Part of a small language model's weights: width 64.
Each number is 128 + 24 x the weight over its row's rms, rounded and kept within 0 to 255. Layers, rows and columns count from 0. Numbers have three digits each. The size before them is the row's rms in percent of the matrix's.

# layer 5 MLP up, 256x64, rms 0.17, rows 160-255, columns 0-31
086:118134138142143108133136151141081109097197110139158117139116097114070168142108142107151129113143
105:161153116124150116114092134131161109178111117122137124126099133109107150145095119125103123113130
086:116130113108132110172166129135164097131149136161130175147162121111084107090087131146125083118125
080:108097174106130154119145134120115078131142118141091149104168132171108132158122125156110121130151
100:135150129123128140110144091143103151116113147136101169092142099088098176166105166152128133100159
096:143140160143116141153118109102133153143158110135117116174088108125127108126144186131126171113188
082:130101105113122132175083163129116158162109130144068139134098142085102134092165127150112165123107
096:107168140142147142111133172120103117110114158141114197117096089129137109153108126092106154086128
099:123155112181085132156089149102127149117170132177135119121124115104150161131122143137115153111108
119:123113122142127135115095154161124144140150134141134114163148116073130128137155101123112149140083
107:113179105111131126118115145130124157146110113158078144093127106133142155142164124125089109100112
112:112105145108130118146102128190097162101118173176094162121122130125153130123133137126063167115123
097:110122107118135148138149096097140113149121109151131153104127122103152093187141110159154122153115
106:092096120117104183129090136129131163106142097093127110119134110096106126126108168128164118144103
107:099149121141131151123101118177176164153150118096141092117137083122155130086135141110118116123142
089:073092102129122111136131136138099156103166135181085089164127060102172091120122156121144133118131
111:120115131093146127130139088115138132146122116147134142092168104103114141121158134166091115088159
115:100139156111080119117106144133114173113139116124153139121123147115178121148105064134114153160124
099:143117151154122131151133091144122107111122120094097157174100133125108116191137139141166151139129
095:137144124138096158116119127134144163125092127157140104149082175099118127138172164141118164109144
103:187114130089133090149124111124123144150166092132139167143129093139151117115117079154155131136147
089:141127119137086094125133132159131145102160168101100139156108103158106117105115095097162121138119
095:120185097122183139137157074146139181111110115114169123130138154122120159094115097157118133140148
108:129165126138149134155098129111140186120166092127127111153179111116134153157097161143174122085149
076:126127091094112148124077151146110133128144124114139141121092085095136120121181151115112128150098
098:118144121111121129157137138119141135122113140133108102127152128135142116146133104109152139117122
099:120153093128107129074128088126133117160164170160090165130114069133105123113131124126101114157108
111:111113120154179158147141132109118165126128137127142077165147149084085142116161161153088124083106
100:137173115171136120126118151144172142111121121138142135164082110151098109095110130143111116099096
099:125153161105134132110124102100152127100158102133148148176190144143148099147109105131092144098135
109:119136105133073099102163138135144122148154132110116155120128151116146135130118162092081156119094
095:112148111122127172084094149133121165120124128142203100119143122094147114112112111122119130129110
083:118100131108081146099116125158108135123105132113127145116173118121137141126130088126138108115149
101:142118129129122089156118128163179156093118156106140116134132076137107161182099148166105123173142
091:105095095138110149130115145178115125119130126151126131084119084112149126146115107085100118140108
099:127131139114086092157122146155124140165140149109105120155123133127156112141129111141095149121094
101:103111100166144156106138104128085131107092127095125174129123130101107112155121140132174151118118
101:147167085091106148119090159160154125170133117102152113118140113148113133146087136115091124134109
106:117101135118154116140090113147147152113155153132132150126152110141172138114115071106112090101115
097:145144089156101151133123096140151121144164097079123160145114129150168205086111121146125139100154
088:128141100132107106095140115139135098180163137107129149130091116121095142101111117126129184167110
102:113121127138140108139107124099126145112182138130102153143148115121131119113085137114111167126101
083:142157151087153188096120135139138084148124143117089132159120098135113100120138149150110134132131
106:124177144114146137091118144136164113140097111127172149161117117104117090086108107133121139100119
093:085145103159136121160136127119152162185154144131146165105113130098126152170125108133165146123113
103:104118156121129108107160117145123096112128192144078153134131156127118106159147136099157155070092
111:119156139128121076141153128122101146162123145140134128116125072148125132140172093121156110087147
103:132139135108143124117123112109154125140060120122108115154084133145137161088123126149106129146130
102:095128131084137097127092122166115160147125076147144174115106162098108131169156120115132154122126
094:137157129104128140096092120129161141124076130154119152135128111145105159090139133099120119113111
117:092152121103127117149172145136104117111111114145078147164115154109169117108152134153086113093119
096:105154136138066125109127111090146157130139082073086154103126133113122167109099132127116186167124
087:115163148146161129146115109165140111101108122137103135149105134138120097122120113142107144079146
090:130134129131097128132136159123106102100110143096135144125141106135104160111150118162117102129124
103:138093148120147131096120141155136118070115144158104175100096118128120126179165135123118133114079
112:172174125166165157129100159134119111116166139125140111132126113136136143142138099141126118093116
105:112117117151136180114140110146152148126120121134114117142105102106126107144130135090104119102087
102:150159053125132104146146108104074142097176137163149104136150158154147133149096111168155151134115
108:128151088154100146179151135130177138124169108098141123132124132139165138157144171113141116123105
102:135162147110132178135105117138169160116158092114133121116132110125130068141085146127136131137110
102:088121107141127135146120084139096120114124077169120103130123118127124128102110157131125149118138
107:136166164111163121129188117138130125125139098108124143176100169145115114113133124119121137089109
101:136101102099166103099121144137112121135135137153112155080118089111112162170116121157121122116098
102:099142146121173137090116135138148153145106125103102156170128133125130115117114141147126142097127
103:162149144122135121142153076117147145070147121106105080147104147123122130154116152115132145087098
091:174114115102086134123125112180165147109111143130114159117167148140156104137156136167143123158113
102:147094148135146148108128126123142146116117138168107173158100150129100069118161138125098156153130
089:083151146156145127114184163127184103115093115104150136121147139137153156118092130147122158114138
111:117159146145141146112136150121087144112113132148130124121116132161148131165104132139125168149120
113:096129148076157123120115092116181153167123095176110118149135079130101132111120076134155101131142
097:140177127111183122076121132117087162116091127139094128125142096156094106124121144126105132143133
096:073150157145121140140148132159088128145109135112147142151111123106147114180109102127136158132145
099:130174160095131138115116112122143163157139109133150128132142132127128192107121100076091122122132
109:138139114126142138178094127140142158130107108124128109099103130116124133143126133152107140132100
091:100102123129115122103122148153141136081154127133141088136115119099133174153116113143101123129158
109:088123096135160164102090148126146106182107123088105135167119149118130099116131182104082120113099
102:152109102116114168120094085149145121101091167131086129134092087126166122135152128126121161126120
085:113093099135128131124145132178140158119157166150165152158165124131124096141095097142136117108128
107:147102124125129138122152111120136107105158069142125139167118126185129090112128137132114138140102
089:116097130091194142156114151090171173152104156115121134141137080113122091111116120149111134123132
106:161144109178159118136125145115120130136102161101125153166136116113112149133143118153096130094100
112:150135110113123137130143117133127131143110148157131109103113107101114120146160102140144128088127
110:107109129142139129128083122123145126122130115116102150141131104159107114137102143122154117142114
104:141096141155129157107156128121100153131132104119132086139135123087113082103115137156124146112133
111:100124113152108123187126140140113143139152135146139128117060107104117093105095118145155137128132
101:106096145130123186121177113137145170084130109175110117127086073105114110127139116100116123086094
097:111131095104116109120145113098142167139110127146116135171112123117158122177147156119133117118109
112:116128160153128126149132113125118134117082106083126105153093120136095116110099160138156146107130
098:136105096139113159107130125140116123128165099136105170154114102144124086170119156132126149130121
108:106117143114109111126136106102148142125173106116153109115128112111122110084117112157150114148120
090:097091103092133181105132109133122130142141137175145141106117142117148120105149113162135142109116
107:092136133098124101105142140134125142130106132124149140123101112108128119175133133118052152157122
104:156158144125157121138119102147145127106088114102112083137112121147128111141119074152130178148113
106:143118128144127157100186113135150136154120102116143192177124127122137109104140100149104116083100
090:120119136105164137125139101137112101106095160158126155129137128118106189123088167120123157121136
100:141132158115150120112123118082150186155144127145103137119128135145116122117114102118139172116112
# layer 5 MLP down (transposed), 256x64, rms 0.162, rows 160-255, columns 0-31
068:124132150139128147168101125118179139126131137123158087133074109126158159164142140088100161155132
106:120128139125106136105125151105150127120146117124132123091121147169112131116105117099151132160145
094:146149149158125138122132101150144129120064137118123119112139170109164185126138111104130166121133
079:102127128151141112144111115119149120139130172115124146105114119133161146152112126104098149110144
102:108074112142121167123138126190150137114143142112121151120140116072097183136109148114122133111109
114:113161170075153144146116109093144119160137140133130124154140134134083067157148134152118081146116
093:107140134102118121178128108180129126111173129126119158126118115147183110121157075130126104126148
094:150118105144088129128153106149176169131144167102131128137180101124149107139119122115125160144114
096:154052119133114145140167129100083119104147169132129129107124117108142097134099159162168144189134
112:100116155157122142090083135104146137133153144139154092094130138068103118178148132121122083101113
091:149138133113124145105178097148119100161099150130139130076130115150139120061129103118163127152097
103:171145123149185126090126090132095120109125162124120143129089100158133124169117095133132102117143
097:158094144127133130111103076130111122123110135103090154162136087150164114119107146129114169139131
115:094082127143163116122095112176130145152110110138120136110117129083106129123170125138137127119118
096:146155139161129142162070139140113136150127136130104144171167143122112116078125142192141152143112
096:137132098117130153134141146119148129124085143120126131137106188152158151143141099125060169104088
096:148150151096158117088105118107163125117127132127102103129126146132139128139141152093120098125131
112:106122142133126179133115109154131135167127135149157163148114114146134107106167162155096143162132
090:161092121157177114113082167136139083130138132130099142115078162096114106122125129141116156119102
095:157111146092149124128154118136128152152135156125151141111151077139172130138136112113123122129122
094:135136095157122160127096161127132120121155156128126115143121199082137145118098177114143120147137
090:124130146135123087148158130078141074108129139130124141144108173116087134133141155151128124122167
109:136111157160123126109157102139128125094143136110139121107097132135127115148115125089155157166128
094:115137153097109084137186099142129087090118151140179162132124130174084141158151134130161139115145
076:119070151149107158173159095177120119117104153128097089125121100157133157120161137122111136114129
096:136126123090188149107133132131141120145145124095147103134099115102126102132090104097144110141135
092:113162116182151099139123113131156138091132158126176089152140156151148138111120149081141138142157
113:149152119100114107119162128155176096119096118094141132104119116124106110044155124104135111137157
108:115140109161164139083117148101121136125144153123161137171126110105149152136092097179137121117143
100:147178135123099121147116087145139088136119131085122088162164098175141085115168110135114153143115
095:150161136124108097139098160092129085135144121131129083123133123121115092113153105143118142116156
103:159115137111134129192120103146110093165103150128111113157140130141127099161150150129093094141120
082:155132116154133177141097129097132103134087150138119131173069159106147129157133160107127183164136
114:110133164126101160089150104112113101136112126132120163094143131135165156099152116105149184171159
093:149166183171093125100143110114145094147118107130115111133102146155097112125087137132142155132140
100:129140178102121126110138120114118141103168144139124159090173098120120142096134155135186107151114
086:143108111138124135111118116107132122174135116143147151117148114173147075172138113149093119128106
092:132145159161185114127115148138086160096137102123124145147123089114105141096141132108154107172117
094:151111122166127129141109162125078162100092127112106109087124156131118153082113153105152147116150
094:158160103138150076096108105080155124164124141135136151131131137123161099139140124132117127100077
082:135160104126127156104127171124130171151083121131111080115139134130141153158119141138126182153171
095:143130123113118139131139124090107122132115091143172137134169143128132142106104141101170147139124
090:153109151104139108149133123098117121140164112139090140145156138134118123107094160106122132082102
096:135162174114157123124103107108126135089159109115143100120164170130107125108145154097121128110151
104:152141122094116125119176133089087162122147152140115109167139154121136106082112182130109139094112
088:104123105128148141122120119105157142113134172147150100107151113127105110161106116099142147130072
095:152133161100076118137145118161159092163142102118138126135125115168174120114188119103124153137145
119:133129135105113124148168114098110136174127141171115179149122119158113157149157109170140118105118
096:145132108138128104127101124093139122135142123158169152169113143130146099108119134112126148134134
097:107149106110117117070176121130088116088156130126132124132115126124177113163114103166117101117098
122:114158125104115137158082113135157150107093145115118147128152163152132145092099139098137121146132
103:101154154138119156144122109092100123144064123128150140146114150097113139099126150145119106128142
086:151110122092141081050152151137122111114125129111075128080106166102167122090145131099133126148124
081:159119124154145166114139128134103108132099163105131123106092122134154105139122105100131108145146
088:142160108083166156134147124116077134110124128137169137139131107159137187114101122123142132115139
122:123121121128095133130146128140104154091132109140102134113131187139150155132125166119141156094137
115:120112102132138139119138137119110134149116090152144128142132130179081093074099148131115125121158
101:094111161164161125140164137119119133096131104107126127094102147131141114072066148120140171143156
105:126141121163146113148103116109098136125097149132157150125116115104130110186115128174137107122104
097:168158111118114105111110111099118125107094118138145131098123120142109149139153136117159143114130
097:155091114104167130090086119153113144122118127163108121162099144112148154124113123118098146148121
111:132119080156136144151106093160098161120113123149108147146126138113132120143077104132103077147140
104:119118125128102100130125129122122130123121129133147137076147150154098113087121096126167118181153
098:153123083140139117102165151152069106110152125138159157140104151139149139118090120100095155157142
093:156144133134115114124133134115153125190129126101128140132142114098102169096124108139145143162126
095:093145166105179099153155154119133154135124170121162105128124129107096140150109147152123137113104
113:133131155113117103178120150172107117135134111135146174151131116132136067124118118169130126169090
092:123150149154128112137084091121155110104145137133103141154099162130176083135131126136097105147093
106:101127116104113126161116115174185143142123155112159105087108136144143107134166110156121141146098
128:142159181109122122143162119155124157136169167119115099092159121183132141126096112131135124105159
091:147095151167109160139125160139100148124160105111100113155111140096104110177141145100137122114115
093:119124128126079106144079103131175139131089167154101157082108127117149125146101167122106127107162
094:155068145137127094141150121092144133132098130158112135128091121101100126148120148161130132126109
105:131096150082139093103111090071117117112132128104127071120124115170140120159158116109120106110128
091:163176141096130123167112106126144121141117118118151146142148168155151115104153113116143170161138
113:113122116137173115100160169155159134136140065128126104142171110151086157105134101109121145111119
096:127133172113152119123116127180140081150148155149135145108131166162127124132121145126102120120106
099:112105132110138136138101140126115172129116088136102128103097100138137143150144113091083133127150
103:120157098115104102158121131128156111139115138117132100078134123133120175129157131131116114123145
105:131121075134131113088091140102158132081091137168121150111129070104141130143198128119153139112093
123:084131114112068136155118095140164101145158117142146083149166101138133119087109108112121125129123
105:133173137113154108129103160130150170091179138147092153120154147099150107136116158143136145139142
118:096151097134130156113128163134095134148154112167114141122124115099132145147146111148100161139102
100:170105130127124109086148111118130127108140170140120130146131104148123155131117130138127113140131
123:146153102144169126130137142121139132150120183128139149163123112136132165080132123158126144144107
101:139088146134107125171132147112139102166107122094111100088131170101112118128110186137102108151164
106:163130141153154079143105094079133071126149153111135135119103163119124174157139099113122135134141
106:159113162114136121125125118131099154071159142163131152152116122139126137132115099111152135148112
108:161138113056153120128135143143119121173115166095134157115126130141110142139131106086148120118143
093:107106128095121151143136168142120096134128148155117139099140117149083115161129166123104091132109
087:154099182149147122067082114138159144112146136119120121139102103127105145096135119094136152125123
100:124110151127167162136133132104120168127147123116117108083206120151124125096130125142168137087136
105:162108079120148113143127157119134100124137114127142122142130139133147108123082170142094127145139
107:118092110174123155116127132088135140119129130138102131132094100088105083150137144186149096130103
081:145100097127099171166097106131138126122098114085152141108156135134141094156072167152101153115126
105:094151100111122126137101143106115097123137163132144127077147128130155164140159154159096140088093